Weights of a small transformer language model.
Size: 13 layers, 7 heads of 64, MLP 1792 tanh GELU, vocabulary 8192.
Each number is 200 + 30 x the weight over its row's rms, rounded and kept within 0 to 999. Layers, rows and columns count from 0. The size before them is the row's rms in percent of the matrix's.

# up: layer 10 MLP up, 1792x448, rms 0.041, rows 1375-1385, columns 384-447
# down: layer 10 MLP down (transposed), 1792x448, rms 0.0411, rows 1375-1384, columns 384-447
up1375,105,225,179,190,254,216,225,170,175,172,199,198,235,184,161,235,182,200,187,188,198,255,222,181,164,177,233,230,197,181,127,226,216,163,227,199,236,249,191,167,187,184,226,157,194,221,170,214,185,230,173,214,221,197,192,157,221,243,121,223,222,153,231,209,174
down1375,094,175,201,208,130,168,178,177,204,218,204,192,207,194,150,204,171,204,182,167,165,210,164,188,187,182,220,202,197,207,166,235,171,254,159,205,122,220,179,188,216,169,221,163,206,136,234,201,165,181,146,180,160,181,227,162,170,254,211,227,143,189,156,156,218
up1376,104,248,201,210,176,160,208,247,230,203,215,195,213,161,212,185,214,259,231,149,212,165,232,223,199,211,201,120,184,164,196,231,150,137,241,236,242,209,190,173,199,207,206,217,182,178,178,213,160,253,182,190,193,198,205,166,212,191,196,184,134,237,240,218,187
down1376,103,178,201,188,207,215,234,184,210,165,177,135,181,181,193,163,176,221,202,220,239,229,246,165,227,206,198,166,197,187,145,148,233,182,232,200,226,178,218,115,219,221,241,224,197,165,179,211,211,210,212,253,194,171,169,243,221,226,245,192,202,179,106,216,193
up1377,100,158,167,203,161,174,201,227,231,194,213,179,225,215,190,164,215,198,183,260,183,206,185,236,227,223,229,133,169,164,166,264,188,210,188,194,217,195,155,174,202,178,227,206,212,190,200,179,186,166,205,223,185,211,192,153,189,248,158,229,140,211,185,184,195
down1377,104,178,168,178,218,199,204,198,238,160,208,225,230,184,165,211,160,155,177,164,261,175,184,243,206,203,156,168,238,218,208,183,188,148,238,185,192,206,187,157,194,203,228,165,246,217,184,226,144,212,224,225,208,200,182,199,209,187,182,200,233,212,179,226,202
up1378,101,243,249,202,202,175,139,174,200,181,172,207,220,184,233,194,238,215,193,169,152,167,198,228,206,249,138,210,146,149,204,203,243,155,204,259,155,211,179,230,184,161,190,210,219,169,212,220,182,145,201,185,234,206,154,145,244,202,191,186,186,171,246,210,216
down1378,109,210,145,167,174,271,213,258,214,168,180,191,205,149,219,214,164,222,231,208,228,187,142,174,184,238,198,160,141,204,183,179,199,195,242,142,191,247,188,175,116,199,189,183,182,218,221,116,240,236,219,185,164,164,231,253,208,174,180,219,113,212,190,181,184
up1379,100,208,201,219,174,230,170,159,204,226,209,189,220,232,192,217,142,208,221,163,184,178,203,243,205,197,215,163,218,151,210,223,181,226,141,162,150,174,237,167,203,183,167,230,200,211,158,195,221,215,197,152,186,207,170,149,224,224,184,232,224,153,242,206,236
down1379,104,199,125,234,151,209,189,188,206,152,175,214,208,220,171,188,226,138,187,178,179,156,206,137,187,208,215,170,187,191,160,224,152,158,212,223,173,215,158,168,212,184,136,214,177,249,248,227,212,191,264,199,214,227,204,221,176,200,222,179,229,271,153,186,216
up1380,097,205,181,134,197,214,220,208,251,127,218,188,183,148,242,253,225,247,213,213,186,166,210,191,171,213,208,209,159,193,183,216,234,229,160,216,208,214,212,134,223,196,212,264,157,155,202,228,168,203,142,192,215,213,226,199,178,189,211,182,181,233,221,198,235
down1380,098,196,168,253,220,239,200,167,210,124,213,190,184,222,170,195,188,177,212,250,220,195,231,169,203,137,145,148,165,217,224,175,188,143,168,211,192,123,198,234,132,212,219,191,175,236,232,188,228,182,214,168,258,183,229,219,205,230,173,214,169,220,138,182,235
up1381,103,234,217,188,164,176,247,186,206,148,213,210,179,233,191,223,208,153,236,211,217,193,224,229,182,180,229,172,225,184,186,215,209,239,214,229,229,188,135,154,213,202,195,195,183,197,150,187,265,235,181,275,191,206,202,186,189,214,180,224,183,144,163,185,185
down1381,102,170,207,181,207,205,181,216,177,201,234,185,205,181,223,196,161,169,173,220,212,167,149,161,219,191,182,214,178,215,77,221,199,211,132,190,207,252,248,205,169,202,182,229,198,171,217,206,211,180,151,194,191,147,143,163,220,194,184,172,118,227,151,195,165
up1382,106,251,177,238,155,173,253,221,177,162,278,216,185,193,228,181,173,212,194,174,195,183,219,166,219,190,227,159,241,201,210,171,255,179,167,148,181,200,200,131,236,203,197,200,235,223,176,181,126,246,225,185,188,207,223,224,205,179,153,235,217,160,196,211,157
down1382,101,182,139,270,245,227,202,219,202,240,170,172,164,157,150,213,204,210,157,186,195,164,187,184,202,188,228,162,235,182,150,239,164,171,280,169,201,200,223,168,250,193,199,199,214,193,145,179,210,282,209,183,173,187,171,183,185,194,226,263,214,195,220,252,186
up1383,099,207,206,153,234,191,177,184,227,199,216,217,203,171,234,160,200,163,161,165,172,183,177,176,218,214,166,171,139,191,202,226,166,217,223,232,209,237,168,187,214,182,195,173,245,210,148,152,240,176,182,289,170,176,178,239,99,194,206,240,202,271,152,190,231
down1383,097,204,206,222,191,210,213,166,177,238,275,227,207,236,218,212,201,231,178,180,173,143,218,191,174,249,256,217,165,182,198,230,170,190,177,192,215,256,145,247,159,184,159,225,154,199,219,175,227,232,188,184,227,210,241,197,233,163,223,134,158,171,218,205,216
up1384,099,180,193,199,233,204,214,167,236,151,165,271,248,208,201,197,177,198,266,224,236,242,188,209,250,258,211,203,202,236,206,237,234,224,196,233,188,241,215,184,243,199,203,266,181,224,204,160,190,219,155,201,205,187,212,188,220,139,174,200,248,253,203,190,185
down1384,108,212,166,211,257,217,204,178,180,241,163,212,216,203,202,172,168,219,220,138,240,173,219,129,215,225,151,252,197,189,167,245,196,171,199,224,96,221,165,178,228,197,173,116,245,247,196,159,181,177,255,181,243,210,186,226,175,206,218,233,211,244,202,180,149
up1385,095,188,240,210,226,157,242,198,184,202,175,167,146,224,190,259,176,201,227,141,214,232,227,185,210,208,221,172,229,167,154,174,228,170,222,189,138,205,251,185,221,189,200,180,211,138,219,121,166,226,202,212,193,254,223,203,196,211,196,182,180,159,134,216,196